config.toml
n_layer = 14
d_model = 320
n_head = 10
n_kv_head = 10
head_dim = 32
d_mlp = 1280
vocab_size = 32000
activation = "tanh_gelu"
norm = "layernorm"
norm_place = "pre"
norm_eps = 1e-05
positions = "learned+rope"
rope_base = 10000.0
rope_fraction = 1.0
qk_norm = false
attn_scale = 0.177
bias = "none"
tie_embeddings = true
parallel_block = false
init = "normal"
init_std_qkv = 0.0274
init_std_o = 0.00518
init_std_up = 0.0274
init_std_down = 0.00518
optimizer = "soap_variant"
lr = 0.00356
beta1 = 0.95
beta2 = 0.99
weight_decay = 0.096
lr_head = 0.0156
grad_clip = 0.5
warmup_steps = 200
schedule = "wsd"
decay_fraction = 0.558
decay_shape = "linear"
final_lr_fraction = 0.0
batch_tokens = 262144
seq_len = 512
doc_mask = true
train_tokens = 1071000000
steps = 4086
dataset = "wikipedia_en"
Each number is 500 + 25 x the weight over its row's rms, rounded and kept within 0 to 999. Layers, rows and columns count from 0. Numbers have three digits each. The size before them is the row's rms in percent of the matrix's.

# layer 10 attention value, 320x320, rms 0.127, rows 74-127, columns 192-255
085:496504452492487509475498491515503527488484486444481490511522519532495511485460501519492506475481510539522511487552532478520526479505482518505480489490517506479488518479506456509530484507507513
079:492481520478494556503475463545518539508483513471528488464510496547473491511467478536485502507505467498511525504490451460480528481512493521482504524500479546466564529500564473503519496519504471
091:510466530494526488501544520497529464532467466514500526506570483503516542527523490495516515544491443490544493511492498478480504466515504463494512468499472489492503497472492521483469512519516525
086:492469508486510505481537470514488492496463484514513501468504501485469482494463501525498508500501484477485539503486498497487501465501542491488523485494456459490450546536491484522549479488510506
079:471508493509520503508464492515485508534451531439490522532514457461506550488514504500517504490520524515503512530513429521492515528551478483542481517492488489525481508496484507465466501511463520
084:496476584518508484530481538493468557453459483477500525465499533530542539522527487480462494498507533475488524456522485514460489561534486536541508458454475479480462492479515526538529483544534511
083:498503498468511532508480510493483454481506515480491530483452519543536513497483491511480477484548493489518539502486478477537506475466549502516480505509492488505477497533470544509555539530506502
082:494451454489500518499518513495503493533532456508476521446457456531476475488484492490474502468481506521457503477463504468510451476495480546514522476475513561480532459508542487481494526508521446
086:512476480495466495543546507514519494505482515516479519512478490487501498498469503508452543502510512461497472497499519484502505469518483463481468479495489530518492532506530524451449495485487500
084:478516539477488464497500482494456489487525467470495542521468516516488486488467552540470514468494524490517526535535462502506456514539491507510484535509534525525543512463495526495508458491526516
082:522500501505523523507469460498470504528470522502520503502537511495521526493463513506450531515485533476454491486493522478519513508478483434486468490520567483523510489499500507487520515497523506
081:450546521447504450523496433516532488488489456476522514497469552468510508532493465519544466476528505516485511444499471498512541485504494531469524449472483494489480481482483506472525539502499499
082:555497527503487496465530501500502475487528545540492502498490473495460456463486502463527503470521507478504522511500471521517484441525478481491501508502521498478506511528492488436477500479481518
079:508530519474501500470521472474468480528522529513483485499507557566493489477527511466475503496517493517470486521518506464511503508505498533505499501480507500502530473503515532503494560460480459
081:496474462484490456511454540535482514508501530506484491502517531463510518458479513492535575504550465496507503474499498495493534549491477495486504499525493481457512475495495488496508469481505497
082:501521499479485520494509531478484515492518521522512552521483491530472532488513486491514522493508495512522514501461519488458556465479510527514507512481534494530483502492467472483515469552540497
081:506526471464497533532527527490482524493514513521508485505539509509464524497522480518466474489508487533531484514445485472487490469521497489460513509534489499495460513536502514550473523502496527
076:477494537495480506480482511471464438467549535491509462470481488537477477459533525499494527482511501472500500460516522497507488471521489525552523438499472504540490545517473489472493498550502485
084:497489480544471485507482546488508471525468491541483518485464463498481537497507505470535475493526515503544491518471520464494517495501445492457535489512478472510474514534505474523503533500496542
079:537489510477496472511550520519456515518503513502463478474447490518465505483485479544519502488481527515501525535527512461523510497537529492502523523472544500575481484510534491516499494541499478
081:534507485489479500475515491518493555502466507470522524471488461461486504532494430425484495501521493515482506509520535524494539561522504521499495528527516539505507537534512523522487511531457474
085:501543516526495497519508501535498467531513449474484501506515493506541487508510521510494528514545487430492495517515471522508538505535518553470503527442534467517452473482494513488483563506439496
121:520501551523522523457506477520522489480487525499453477466498471506469470482500477556499539515511485528524511535540475490460516502513474491520452493530469531496498537487495518504476542533458465
125:507485513467495446493501498487512470486490530486457527484468519555474495494498521483462479514502498486473465479537510520506464507532476498500530498501436473525497482469510471488516503532472479
129:503479521501538528500538516546514485512548526475493487501513427482525535437482495468515516461520456500486481466511482495487504527485501520439474526493494517543507509525488450482520494529515520
127:470472507505537517502496493486519498484506532526488487523508485512498480503510469552472534519465540539500467506483500500487488499487519494469527495521506492492472496496496495447457490479521496
117:452515436498507546470500525526510505527501512495468486530510505507464499441501535517511492491485473482494449510507490497484515512494490512491490450536516494464496541506526528522460442444546508
127:522495481516463526522489459502487499486489501538524515489500504508504537531455549539487516467481519507495487495542463480490520488504522521521496513529516502495471457523469545516484497482487529
126:508436522461514501499511482475481512498474509475487480504471513496537479498509505504495511553522497507511495502509525509479499508512487446519497561501481491514516481483514477518480503452499526
126:455490518506522478507488500556465531549491496532458514499474489533519521501517498514520502498474532495506531548511476469469495463475497501559494531509474460489504524512481498533478511456508515
126:485483523472478461480531516479490501508469471499483507482488482511483500552524519505504502495505491504513532530446528532475535506508501498505499479471524451545543544489526521506447474515474475
130:505485504487497511503482480511539521481523517467489510545487451463495484512566497538491525493497501438470539458510552484505482475480481483503524511456485486505528508458480527470518519475487478
131:524497506526497495496499528485487498462545512460507494495508453486491551512486501491497470519520502507523566474525489493494483516507462481489485558485486504521462481502474521541485497510499508
129:519486529476559488474467505480497476478511530526507487517539491483550493472491473486521494509475516485527457486504497504481520491481512486508437474545501539515516530552513513546500450552513506
124:526456541509512526504479511510537532496496513491510485469542494479495500463520520514507516495501529497472489480512501487513503486472443521501493481522489497495518518533489483517479491516495499
119:483524506529550489504460505479536463491468532499493472490519513479534489488497458493495561474501449475489462505528444492495489497480516487516509483465484518541469503534460486468507494504516533
124:468518496470507485440488555492456543517493501515475493466505503514457491488512477518543537502471533505473538503537489510473494470527483511491508516457532510533503515513520505454447504459484466
126:526492499489479484441508519520502528477515466514529513520485514527533507538463507510506521488489490529508488487492464496487511499484457478472540502486448476503472499518500502501509482503512473
125:491472482491484469457499512492537504462489508477543486472520496522509505469504469492500527505457484477512530454482523488512480556491533544506490536507522494533532488506519487524510495494469464
124:479487494492558517508499543493512502471504483519529517478492504518507527507503505498500516534517574487507474526484505510528494480525504493493503477547481502498516497524489522503540466496511494
128:577500491468485470511505542500516486508495506533523499508462508497491545507519493507485494484492547519542537497522474505462492522529508518523501527505447530534494467502496473485512537519480538
130:491496500499504547498509458512496489474460531500465523564490486503539463505508529520477493542519498482499478487503506495519506446501498509464519500491468502514486503525450534490513497521528504
130:430529479462504513502514500513491503460534483495493503472523460465522509464511517543492467497478490472459467575509477509489483536488508527522528503465483501518527462490524497496490467512443510
124:506554457541516521498491529476447515486483474497489537508480564518499490485527470489536470530531500474495525520475509491478515490435465517461481524539472506525519533475517487460466502476491486
137:512494497494499481519485539556522504499472488483534483526515517535507547518502471480480472510512504510534505526468519488523474500501480439519458477505522487501488535522488521498434483547535540
122:486469527503464522476516537509527482506530510488555503481534519511481494509515538525501490486522546531479473492555487558483525498481481510503488521577488514499491520512514501467520500504494500
119:531522503516484508523488564512495529537511512500468554458510491469535488497528506533471543517465492463486502486474522528470478493513509457493533496489507487530486531464519513494512428498506497
131:465506492466507556485513491538506506498492504504488527497486479501500509490515488506495514526537483531463532523531488519532535517514514471513520478531519499449514459510518491527486524490493501
126:534469548433494506498523517460507493504490476514457485506545531513485484480534527502499521497477505480511515482537515527492504474488501494498492516489524500470526483438482517526532518496494520
124:520488508496497493481461487464518490482472519471537544475535513514538531498476513471524479514532500488534502535502493499458511502507514484520497493536484520522506468495489489481500519485552453
127:486550485491530514461491489499478464500493492522494514481500546513509475542522530486487484526462435453499495479516525471511516499498481501451506490501481495484541492488461468490520511509493480
123:521561511485544539520496485488534458461497427506499516477523462498481457491494517497510473470472513501465471488430500530503476499515494514479479469481465499502486549521528520519537505465476528
124:491486481515481517546491480523493487467482482435521492505522467448528474529488492525552527472543485484477504471497509522522528465489510485514483468501507500442490530492506515486503508467485535
128:517533543471497518526461529482486518513470456504498481499502478512470516554504512478525504516497465466501485503503515496476474498524532423487503467449494509489460507541451468557524470544517478
# layer 10 attention output (transposed), 320x320, rms 0.109, rows 74-127, columns 192-255
093:511500457461490480506506522468497513487527519495459484494511492489493510484481473553502504497502491518511492560544497468480475517483514518515497494471499467447478511484470473516500487490498481
092:522476457500521530485547463433511478492504499497483496501533512490542498476452484506501499513532498478496507461481476506496495486482539489538515506484514513515536515522493477476494514533470491
095:458494509520506481525515493502520482496507501544502459534552487502525566493501472463525469483512487473488506494543507489557493486519522501496476505497533494487492498462483502472466477518449520
094:480530519464480468500497484500515483540471512508492542529543491522499536496498518499434511490525521508528503481488502484491441501473542465479511500542495488543482537507494500478535461509488475
091:495462530461486521497525502495496526503500487502522507531496474551511493522536463489505451489505502525519468521531466487508555425494464512544497503458494470503491537549446503472516520529478502
094:512485504509499521529475534506510539488509487511493512515511495475477513535518470491479494477478472478534558552487506514468506516446512487558519510471498511488450485481477478457485538479516496
089:546513515514494508463551451474442501532513532523517495491553520516517493491516484486497526483523528543461516509474521510538521519485545504511498507512487482470515515495537521501530530535537538
094:483476491485519508497456519519542520485496492515471471511455484564511484458511507512527496508511519501481472476501497500508520481468486511464529490494530513485536441537466481490480472502525483
094:498468483526528510495509458490459524504474507469489487501530496521465481499444522519520531489538508521494464537500511478489518535480538497552479511520475508537490529454515495523527497498464495
091:489517455497521520496535472529507521504486484522532521537508499543494441500477555505522475490491524511473494489503476467477476486510472510519485459456527463515489509494531527512540485536519507
087:495483555527465522486509496520499499498469484448490498509488528494496491495462474547507485553519475504480474508480524513454447493504477505483487497508492491487474507527480530455591533504525538
094:484500508517502432523502490503486494521465493471503490562472505480496497492507503553521506521509503568492463513509509488483488480505488480530501457485497478478510487484497507513496487443518562
091:525523501502525449493497476519529495448502507485485533471527500503526488477459513487479520458509478518522450458480517500505511515509535515470508521511507534533528516440504452459519449508519510
091:480485498477523504471476485522550502494497480518512474518527524507489544484475487501521453481485494522501514492485511473515460534529499467508480483494470464494481468499462475461506491480482535
088:489484532490495494514480503448478535500517465469473523517481500487499467482470528507484489502529466544496525501532497478565509508535491510454496535541517541456489518534539531473433459497473501
090:502475466445491448500441498499465510482457434486472532504454458507475525481506457486500508464509505460467505493466544463472480530457501487491539495481530490521484497557497481478480514518504477
087:472475483504552432483501453504541463456482496501512511519494463504508575500508490492492512466495487510484497471521547501504492481499529546494501530494483506473484490529504452491547524510489476
086:525493523494550529500471496488499496468522499473520482514534504494466465518540467495504503477501509525502503563485501461521498511477523517451526526529473477510512526488505502520528495513505514
086:493556485446517481518504490546528540518517504527482497495507521522508513492460497530507508507519440501463527472528483494569483499515431524468474477477441470534458469461483448487506517482535486
091:513501511492512463528521474504494501500510451463484515499460483498523506480524487450528494491505524509485534484481477504509470515511508467481468499462526489524529506486473522548533498474501509
086:453477465468496507468449469470475540493459518515474484472559494480548482527480500505454507503527449547509498463507479461481495484490480498511494494483473522470480514512477507520508536512499540
095:460498487466482486500526495550492473514522480510495451518519548510489526538478505487468503503493487486501493570501560470498515517505486478502517499484536548492496510441499531502456514470532528
105:476491530498537487529493512504494519511468495529512529474523469507532499546518486440476499524510513537471499472503522527491527520478533463467502484469469523516483440466515471467483510432470531
105:518512505529495492512509486507487467525521485520499543491478486489501506514488510484494506511527549499537502518493513527455506541532496557412452527475504497473465485508525502498529511511488520
106:511529496491467579492499515480546469511447474485504465484522474484474541525461504507479528544447541515505527522493478507494473478519525463461524524511546528471508528502553549512457504497449415
106:498494486480487540483495525486520485544511483459533516496503497466506514454507499481498519492509502511529492445574485501462539544522516455532540482519455488506498519460478474497490493537533524
101:506481485522549501481509499518478508473516470494515516496499496470526536526498478488442483493537479512507510472492489531469509480514484506493492510557483494481461493542496484536509497506452532
106:488497470494480489436507524504510497533528508457471536517462438483476455478511513530518490456548510505497457510517503489506526514478553508524511466488473497499526473473472517493501516482455499
104:485524482459525503551500522500571483529450512511529500500499499492529530503481523505442493514531483525506451527462483500496514474472551508528519470509469512483521523475535512497493504533511471
105:510488516481471508474513493434501508489508504511504521495469559487492500466478506469499521474451474484501456502486517499473493533505467482540500454515471504499484477513542503533517492515527483
106:493502475534551505509486520432458505496512524504496525516496476486512503527486490541521519562480470462504491487468475444507478545517462441530504494544503534507493523454514469495497523511518492
106:517537499497556499539486490486507538467467494524529475498466523513477456532504490520518499504492475497560473492530488533483512514495441449463516499482469511553465505449525514494513548516504544
103:535510509500471520513477508507522522475508490526502519521480499497499541497553493496517523504475527496511444481470474537514521477529528482509478512516522529524492463544491494511537465480474533
105:511504493491493569520494538468533518514518480487490481530461544502493573465485526485483512509488510506492451482547491476506527485521489462518507484510500497500500454522543483549470475475482527
106:503488501498512514501499543497458475522460471476475497503458490479497527548468490462508409529492500496497483477498481470506463536517491492520495489499546484493493516495510514506508476484506539
104:434507446501489505477472506530511450498482476493525488498506550451497484484475488499497472518492490480513539568535470479539468467507479546504495491489495483548519469460508516481497545431517464
105:483507548513480452450532495508436524503517561511503480432533503500472482505498460478547466522501482544512512489530471503493461546450488473530512509487506514483475483484485528531490554513537488
103:523507505533492465494491453508504503465506519471510494444444499505492514475473495530536490506485462568485473514495505470503514443490488502525525483527496503469478487512478502507504519489497508
105:487508501535500516508513531495473494530517497488481494518515520482510510450491538493533482522523537511436491496540518463505477458500502447520516532496496499536500454555497475489519516510514470
103:483489513495475478539490475483527483491521451491505487508485505510480514424478468501503502497506541507499499502530500489516561483456492522539510485504526541447514495481472496498500519494491464
106:533483473487502548515491498519505480527471458536535502533527479507474486487511487512487512494484467544500519524471483537517494496461477461516449538548505529527536496484472502531492507486545451
105:467526567480481494494510526498528501419500517478526531510487480516478464516483501490497508514495525474498469499457524490503524498517454495479528457507484537518481515464479535502538499505509491
108:465564507500496478513496508486420496516503516489494508503504519508495531497483496496484490475494468508487548494475497538485499468510485510538495504498521468546502487473526459544475493526504489
101:462490526478538505428502463477514485513528506498514471503505508487475443496528502479489495510504501505532479503456479510522519524509487461503509518490494557549453521510507495494508496521568512
112:512503493516539513527528498496526492506509493493527526529496490520454478468529499465503477448466513556507502483489517472524465529512463523502540496519519462493484505542535516501518516487499490
103:490464468481538531510484493505472527502519516507489457483473462496485535462523504509506488509512496476508485498473540491495519498402490477543506491476524484526506486467453466504473485518519521
101:455495524532493491524528490524489501477497484476473444513469467495490494496490481480506491466482504544547444465527496494488471510466511498472488469531493513487511480499495513494484492466536507
105:484492501497473487560527499534420487485512532491515539502502435466504465492490530534509483514482533513536480528559471550482508483463496456531541465493434489521467458499545522528499468512495522
105:516522539490504521501488534479486564463480503545502524510493536490499498490474490526473492464507461465491500503476523502442477500469478518519551521471498459524484469507508476499522452478497488
104:499470496506467479502499480510502538492478504530458510503470523528522492466506535552483468463451489503510503476519512533471504499533527452516492532496509492512507488544482492468536526487496505
103:485526544486516494571483494515513498463493503494469541469522504446501479502531502524506493518506503467514542488525475519537550510537458501493503512503475518548511518484506535496495480495466462
098:479536514498504511521473533490467495478544514459466487512552530502504501555484471473462556461509507494527496485538480468558497528511497481518505534525503486481526494524494507504469509546510536
105:512533490517539496522523473524518480528535456499493530501530513505507528554490496488525492518487537490527492497505506504523487488516514519501522513483494486479478511482502480530494521503513534
109:475552507492501522506528497523495531510540507474523526476455504494529522489493549438469482504479507510494479520506533462483494518439511501522466500489487454508535523524478490534513535484503521
# layer 10 attention query, 320x320, rms 0.0949, rows 96-148, columns 192-255
070:543495532466514504503535520462490505454478495520470482495523497500532486474528485487468568523513500467482491503454511528557499480506482504521510521491509496456486497521508488527474547518492538
056:501507531517492508488502501463528490494473508516471485533470496514516514451529498473509490475531461518471438534479522477477561501482492481484529451496501478507487474500472494472491475508513477
065:524556489537531536466557500496539497510481482516511530498502515507505481485535511509461516507503506512474445519470463479491499496503454479499549504516482510479513505524486518502509494517492489
066:514492510502505536536511471506511503520507486480509527514497511547474515564475476506514483445510484528518489471546481457455503487456515520487485503504467514537477444479506501499490513506474498
075:528477493516480466502506505508504472514527478512484518485496511483492529504474491493526465467462500508524555480504508492484488491523494473453488520502450488502500490476531508527534466476522491
071:532480493461489512498509490443466495495476527501479511538486501516494462494485499496488497469453561489504510521501490516495506511500466498481483480506524500532442502475425499491507524475532501
076:503467522493512490510478506481499542476531497517482533511495512490477504453477546512487484446525515493490521491498546446455501508520560473497505549504493479470516467535464505515525506528475496
077:503480496488512472535481476514497487486516527488476511511481577530464512511497496511520487464488491557526493542542535457458496553485498482532529515494531482551501532503513508511499498519521514
081:494526480499493479485517471537476487523488495485518470456478464535520509512497480501470499563476490466479496496498494556501483499498479584474487439528497532499514520517504493504500488500517507
079:486503499498519510509524517499485506512507481500505501504453473488483469505532459482523522504495505445503504501529484500546547466511512535477488453525479517515497454491534494497448500533465524
085:482470484491520470518523507506494527526522518515505529492451511472514491505515520474480454464467498506513498484524518463496491485498519489517475509501489482486494478523480531507497514500481488
084:493489498514491488478444530565507500488483512508487510538520535464451492525482477490542505461487508544518479514533492492464465509502487469537485482500481495536496506454522524491490507472517419
082:493464500487516480537465474522484484536503489531475555520466477479491483527483456503512514483493505506556467511516485465518486497470521482482508507492490510524540497523492466511514582548442521
089:510503538478524494557489542529467535449516520492500502496516473474468481477528504511492491479530538468514499490488513486493531495505502493477553510509503469434477483504497487530471493516497592
101:542508495497560480503485543555497504454532514505509527488502511446480491502518522517499524478491492526528495519537496470490499503515514478516564508524509488486491517508472496475477494514525478
100:485524536539475454476494493498539491500473475474535485509551499530507528504488543534472476509534459505482499530475528513506526524508490524540518506502504512497497551451482473497559465486520494
085:500489530506493442528513559536489504488472470504468459533509519445471497499493525464495514485473508494542457490532497507502509476530517490556510505510469540461462489475498485486524498521527462
104:433526486552489476468469533487506497534492484492515450467513479504497476506463491499510470517509468509479504546435488497477477499468519514503500497472464495486506531439474493464558479494517451
117:474483498533491473536494531444575532549514486509474453575512500468517503489556516456556487516498508532539511470505509523530492516481538510494540499524507530456440430530515478548550494539517504
103:504486501507481505476474444496516531482492528483498521449545487513503501507531486504474496482502509470491486521482483482539508510477480479495484471480526480506487471522457468497508441478499534
120:519512535468508473465496462533520456505496470482514545511516524482512480493541520538500474507463471531507491540496532509507479512486467526511518503477534456532549560480478524481472526526509515
112:497566457485499478485473470521465503475482484543517474503518471518503484499539471494548514500468520449520503493528508491535474463529481472513506529456482505417499498487461492512446506500493471
109:511535456539455525483484494500473521481485463499490466487492537527516531478481484532496486547503486533463487444449508487460518514533488497509485495552482514509512515487509474498532527501491523
113:480510502443508497532493500505516534481564536524553519519510504517491490515480480510514507535524467470505501508552429533497504522485488525514518527469485466473485517495519498514495458484507466
121:513485461490513489490461540491494476463524512486487482516503520437485477478515535474544491517483453530454544489476502507504487509461524520469489477523462485506468493484478510511458520479503491
126:512471492502530501489495489526491459467476518515488486476536497499469518537493516535500479500486509507471507487521519506526514479517503455490507499530551484519486473502474513482481442513512582
124:485525483504487515479517515522491461524500503534514508487483472458527477510528468494523461502459477524526477503509492491487488513469519490465495550503504476516508452507537521520495495508510508
125:569499506490527499500534518534522463500491516451514516480477477482528484483486537484528472498510492492483520499468476505488511472494488481540460508483504515485541526489496528482538466509544490
121:484493519478548495461538520491516499528501491478513516480493463484445509487494525525511463541464496474526506515484516479516521503463478450472468497496475482510502512555477530466457469515486518
137:528491524500500481458463494510481507489528497523499473470511479455503491508498510503499465488524484466527445514515559510497506490504452475492495495493479478497465491468546526482499538464513459
120:509507466498502474502505481518493538536477497472486465509475502518529520521523519538504531496462492462478462500503503458538468482463462496508503498523471469491512548514483481475514499466505472
119:483491488525492471488462484515526510495504483485517531451497521514541505507501519520456511473549527551487519504479555509442534463492487530510514504482526452500520540525457523470511483529505485
056:486506478491522510482446506478500457505490536479509516488484517515534482501525496466512550480489515483507498524476467461494523487464482488519488480516501479510545515518491503494544516481494504
056:480488465503529519503472522511501511491480528487510470510539562511490502483508457525481504522498494489464488495529524496550517491494511522514488499488531493483521504491464520505519432539481484
062:468514484530446542510534439462480500515517479526502467521488486524522491554516476511498505516478465502453470506522511510505518525526476540511490524493464494538537488482464465516496471500480515
063:473536510516508504516507482489497520504539470527481474479503512473485458510504500454496466486547482463484494468514522508479513498468505524481515475491499511485495468500508518454500490566498504
059:512498490521515477525522523547468494492506530491476500498503535537495517506504530465489463483484507517514503473509524472505530506520572489504487488522489479513514529452491509482530502506486470
069:524514503519504497504473497460459482491513549484457525502502510562518479477535513496523520530480481492497479516467498479495461504479488495503510547527507531505487512501519483497493525440505529
073:488472526474438494457502494478481501526460480547511476476503465518540498517501470502520538520481515489509489485520495520466490490523465544504492453495498482504549520496477513521498522485485481
070:500506515501497528467489512498514519569490460546473503459456510474477506494521493499525538510512485473525455512518483494511522488547537484476481450498510509499477474477499479488468519479490511
075:509483488492525501529523511447509481468508477454461528543464511473472521523475548495502535509529518501518492508496478502441531517535548487480466545515471501471467468469445503526503488552475495
086:481475551484545493511496537535483486473507512497506530466541515499465469470498518517475445467506514499509495537504482512454518501502501454484542503500508526455480529528506501496510520486500479
072:501496513478476519502512499519515507524497482532479492474459505482499490531481492474513539468504519455509489520493483481521506504494521553433434486496491528477511493477480528517456519515451490
096:505508503482555470499535568509510511477504536478482546529478531461494479455506529472509497477507506504515510470457479489511481462516536460490496514510483529478465487483501492492483483498471515
090:514517486489450556479449459498537528467493500479527464503553512515512489524501500532502528504515469495437507550511514477476543520510481556521519533504505442520518488503440502504533440479535499
093:520516516484482503464492442447456487520483484540499487486505533545510503544476496516468507489506482494469473499520451537533483507503441531466485453500517527514533522484519507515527488497525520
092:510448482477505522503513466466487490531496484501480513529481486466517500501513481480522496479515504517528525471484537513496494496491509510489491479550506518484476460518528495493482540498463518
099:515499492434513466517483502504504522466530509515480481509454489459487506499525509479493512501479508483488515484540485503480558481549528523441519508484527502488493451512446510502499452544514529
105:439503499507468532435487447470505502509494461487526497488539513530491494551473489531491496533512498515515489505496476509487489551495486545522495492502505505519521540465478524472528547479496534
109:543494477502473531537536520504486493483519535497459514524486505500511485498532501478526527539480542493478529465525469471508494461528525503457515501538482524508459465498509520552475579523453529
109:509473466468510506549489489446482468502477459499490452525528467534477548514488483502502481515518464503490523530543506516527512511477449458508509449526510538501489485516497520503515493498495493
116:496481513435517535509539533469528548539486520507483476498506510493465515524534507514486503509506560478558491488557488511529521496536505493449527507495537475521470445540482522524485477510509531
114:460493518479508483493505534465491490503465470535471493498471509489471534498492536525501503472491498495497523492483505515491503555504515504487491493510462530555528478527496510501513462508516516
# layer 10 attention key, 320x320, rms 0.0962, rows 96-148, columns 192-255
063:498472516538512511512506482488489476534532466495562495466533479489534498527474458501468492489545520473510503469477474503517518501499521539474522519455503504490512507523461492474464484526483525
062:516554472532536503511500536460542532498520486474491511463539498500495491534474476517480467476513519481501445487475506485495527492508510515529509520480466518470500513436480521511485519513462513
065:483511503503511520517483512487559510494476505461538510471488515496488463523504519469505476532482496491475499488508494540470554510518512487466501488486499433507455437476477514516497511446435529
070:472519498539493486495509505533483499512484492539484533493511501486513498537546516502469489502480535518483512513537523579523480500534476481558506492499513510500505503471529496500515477479536487
067:486463466431471489470497483544484476484553500516505511528500470494524549462486509548471540476527513509521521515467495474512471520511528535535476539525513511537482540536517514504527518507532485
070:499474460523482522507544501454509484478501528545496444507498544506524471480523521485551525496469457476513505481507498494532589489496486484488490509492505480481518434518473450490476476467448520
073:497498513466479488477542476548492458484508547510493533486479487490521530444531543492520521492485500525500513513528514488526495497503510465490484506484514503517426560539519495493518515486559488
072:517441469479490498494439474521465484497520472529512525478521504461514531484497503511532539529567517477509508559505498519496433474495514501539461514503530525503521519524525458530522509509500500
082:445520509475509495516554528471535508491523508490547475520515520503518476466468507511512479501494491529545485479489486499514499518498551477442504505491499504482455484514518509495499546493490490
081:484518518475511491509514507418543509485517520533526458454461512485523525489491477476477498481507510488533487489463487501479537527535514464497505519523510465494463491485466446474509481494510502
086:471492503468499525468527492480489458510534523505520494515483518480504527452493477551521534514541534484517489484492527500493501504524559483464517524512524505532454521474498499487482510511504512
070:541463483478523487508467491467467521534488453516495535497518506509480519475484531496497547509522510464531508535474513476498497477502492488482496523508524517531526481487518493482491527488531586
088:498481520514507521483493499481504501504493493503508499515494500516550526489504528495477496513505480523471519509517515502511503527536480495461524549537521476545523508536449483496531484472527529
092:476470486551508505520484497489527503491492505496500489512515469537486519544466480475490489501528462475476502472501523515480502491569494518517505475479503502454543519453419468481472507517491519
088:468503505489474514487483472465531521553475513479545452556506460504469468536474471500495489561525499514493510506494489527455518490540440518422554488521489525489506495507466496507499516493538511
102:456496495487487461541503527507497526505508476549493497469534482512477515514484480499545475525499457482481520504513514545510472516502520470473512492501457534473450505525505516471485498520504497
078:523466535510510504499505503492504536487500530502497515524481504462536517511501488525531546487529497516549473509507501526500554497511489517512503490486507512499526483511488501510516493518469497
099:506471466509485460525559488478536519520455504507508433522505492507482511530517520473492478525525488497493529500533449546498496466505480529491502467543486529474495486477505524519537488521514508
100:505509491504519499465516500501485500478491490519496517508476507455505525483512542451537546480509478518500501483518516484494493465520517506526493507514543487432504466472497515500505450548495452
104:474522510515532494534521461493552482563485507540517485579468498512483469498538484468541468465508521532486551516504500487521515468492531532507525466479493510493472509484464510515506491535496486
112:506474472527499447470521487462501512504528493489485543534472502497505555489535526476448527510544523518500489544521525535456502521493500572505516527514519525511521501477478495541486515498501533
113:511524457418502475488487493539492475454488475501494539492491485478483499480524529542471553469484485503510473533468541476499452537514459522462486520501519483507544484475497510530454508494529498
107:487483505492488547456527509447491504480496498543475442523521525452535527498460488507525484474497499513509492433461481516496527582560518500500466458522505502492500491471493484457471509515485499
102:520509491492500498481507502486518489466527562474520543501514528478509527535505483533518499480526444449489473514487478520503489499500478473460511509503509454517490490514534486452507507501449457
112:525543442540471474551510498519521516517527520493489478466533520457504518493526515541508455558511447497507496524511491511476525509490507546488483541533458470470487512463502516464509489497471512
116:474495529498522539481492505540479508450511506523506493479474470520516460553463512486573487513522448505496498511480509475507540497446479497492515540474504496486473518515525452475493487497505481
110:521515496487525507496495506535482478461497507502498530474473491532521491561521524442464503488475474522484487453476453489492502519482520536495509497512501462465462453431539498463492517488465500
106:540566477526515502494525495549542497499458526438492498508497504530542462449473531478526480511511486491512505513526540484523479498521522470471529505464510531467479522517469528532523487496528473
119:522503538499491510504520512448526527489498481501499506487508461519466515501488543523491483521484503500506512508512486461557491565465478498528480477525463487486497483492532408490477500516478456
111:506492489496517538524539477508501466533533471464536494491529498495499478519490460480523505458518499512511463516509505501469543498517513522451496513474498489502473504467478468497497511531455538
108:553506530467524481463486498487504518512482530504515527465517476486531544489479569487524499489522519497535548490520506505495468493468488483519486494475495486503498504518455471504538481516505498
120:556517528473471501501502511499508510531505485459516474523520525523497460429480542564490515483499499516496511500510478495494506481501496515507512481499506442500490487496538473533473512511537477
049:482454495456465467480486478510466525493488453482494496510489476463458481478496554484478502496516494414564478530520500482476525457532489490507495508486489502494439494528516494480486498517500461
061:488476458455485509465548488520507528530495436514493458464507512460479477503514514499492508501529526468516531511487526531496488529480507495513527486515508469518487465513509508460534502523486489
056:504486468495521514495490469482554525490479496535490517523492520517490523516497475437503548480522527483523506514504473522458499525549527523532522495489548495543544479464537517522496480497437488
062:491515518507477515512436510485508518470496535487490539554504492529495545503497487531491524498511483543476484524491461523511506508505520514499511502509485458492531511503484473525515496414498520
068:471470522491504477456504472544497427483543498442518515518522480505518493465516481508492513469520488514441538523525525447510504472475502494488497532574498568466457514536517527496493513468542491
061:523517477477525500474515493482512479488532539462459494498493521496450506463460498520526444517489518471483491495526520477478498514515454528522532507496517534527493500510475521434482505456472530
062:503498517508501505531470519512507510468495486556462468464543493490510497493456494464492501455507484542501509477484493523513512544498540499493486497472518513497522481491543484516509540537483480
074:528506469495496461470514489505486443467532497471540533506497490515532536478523543513503509505481518511468511513517493485539528507524494510518505502566487517525447530508504480506523502445524547
077:522505517531482509478521473536517475479518507487515564484518464527514528494565489527519520516493478503463506503499500451486500496452460499487493548533504503502456524493492474539514483458525479
069:491500485501513490480523479477515527523468489501535506517484500527497541517511506526504517521526461500517433542521553522516499493487493519494525534516506499489537501501450490506461470519546537
074:526525465477512514519487482476461457509524510477511505439495463486526553483477517483495490476476523482496533515527530464515523544524474491496507490502510484513481530526479485491539459469512546
076:479495522511499508459500464517497503491536519458476481467495508521498499473535483548496478518493514420475517494516516474466524513497471517515475538502503452464499527469457515510466497512479510
096:475540513504479458504507492492503505560504474548524508532532469480471497513488470488519474488479477510522483487504495547505466486468511508486491435493462531465491488495494503481510516530486437
073:514493527479483524505560505535551505459522481529514469519523499491553505517448507491521513466496485514525451530538487490520522550488539468520486497488493502523441475491528487537520492540471500
098:498486499546494555475512503458479485516474475511491541469553476500483512499494475470453522474496471498550482514498528495493485481525474522514477497506497515509477465520517499479469515484478485
097:510518526536496496517488515534531465468516536477516495507470459511532479495519499540518506541496524505482520496507499441495520493480497488516482499513523459491517519494505471494497471529529512
074:512512516491490484481486475476531493553476491450488565485474475523487455512487494508509493482527526505510459557522505552476533459499469469480530515478500470481501520534504450497494497518484511
119:532527514474522520458492501488483511473516484465455491487473490493538495469532521499456524504499515486486505485482476454490539533520509512510519521502495525512511514455488469522497536421467529
116:517520443460517515471490469525506469488499487459510467509516501498535520494528510544496516485479491496483506515458488496473469515494497487502477472465502516484510499516517542490504520488452481
107:513495528503490504511523485499541490478483511499553485521483469490475511525501478516515535518529475514512482542523525496523498475511482527508534488500491482467485474535448440503492429504519485
117:490482553493511511519516527482472507476527486520503505488488523476498489502483490460499499523477469484473526451481452505565486513488516521524464462490519464520486515503546488426480472496510472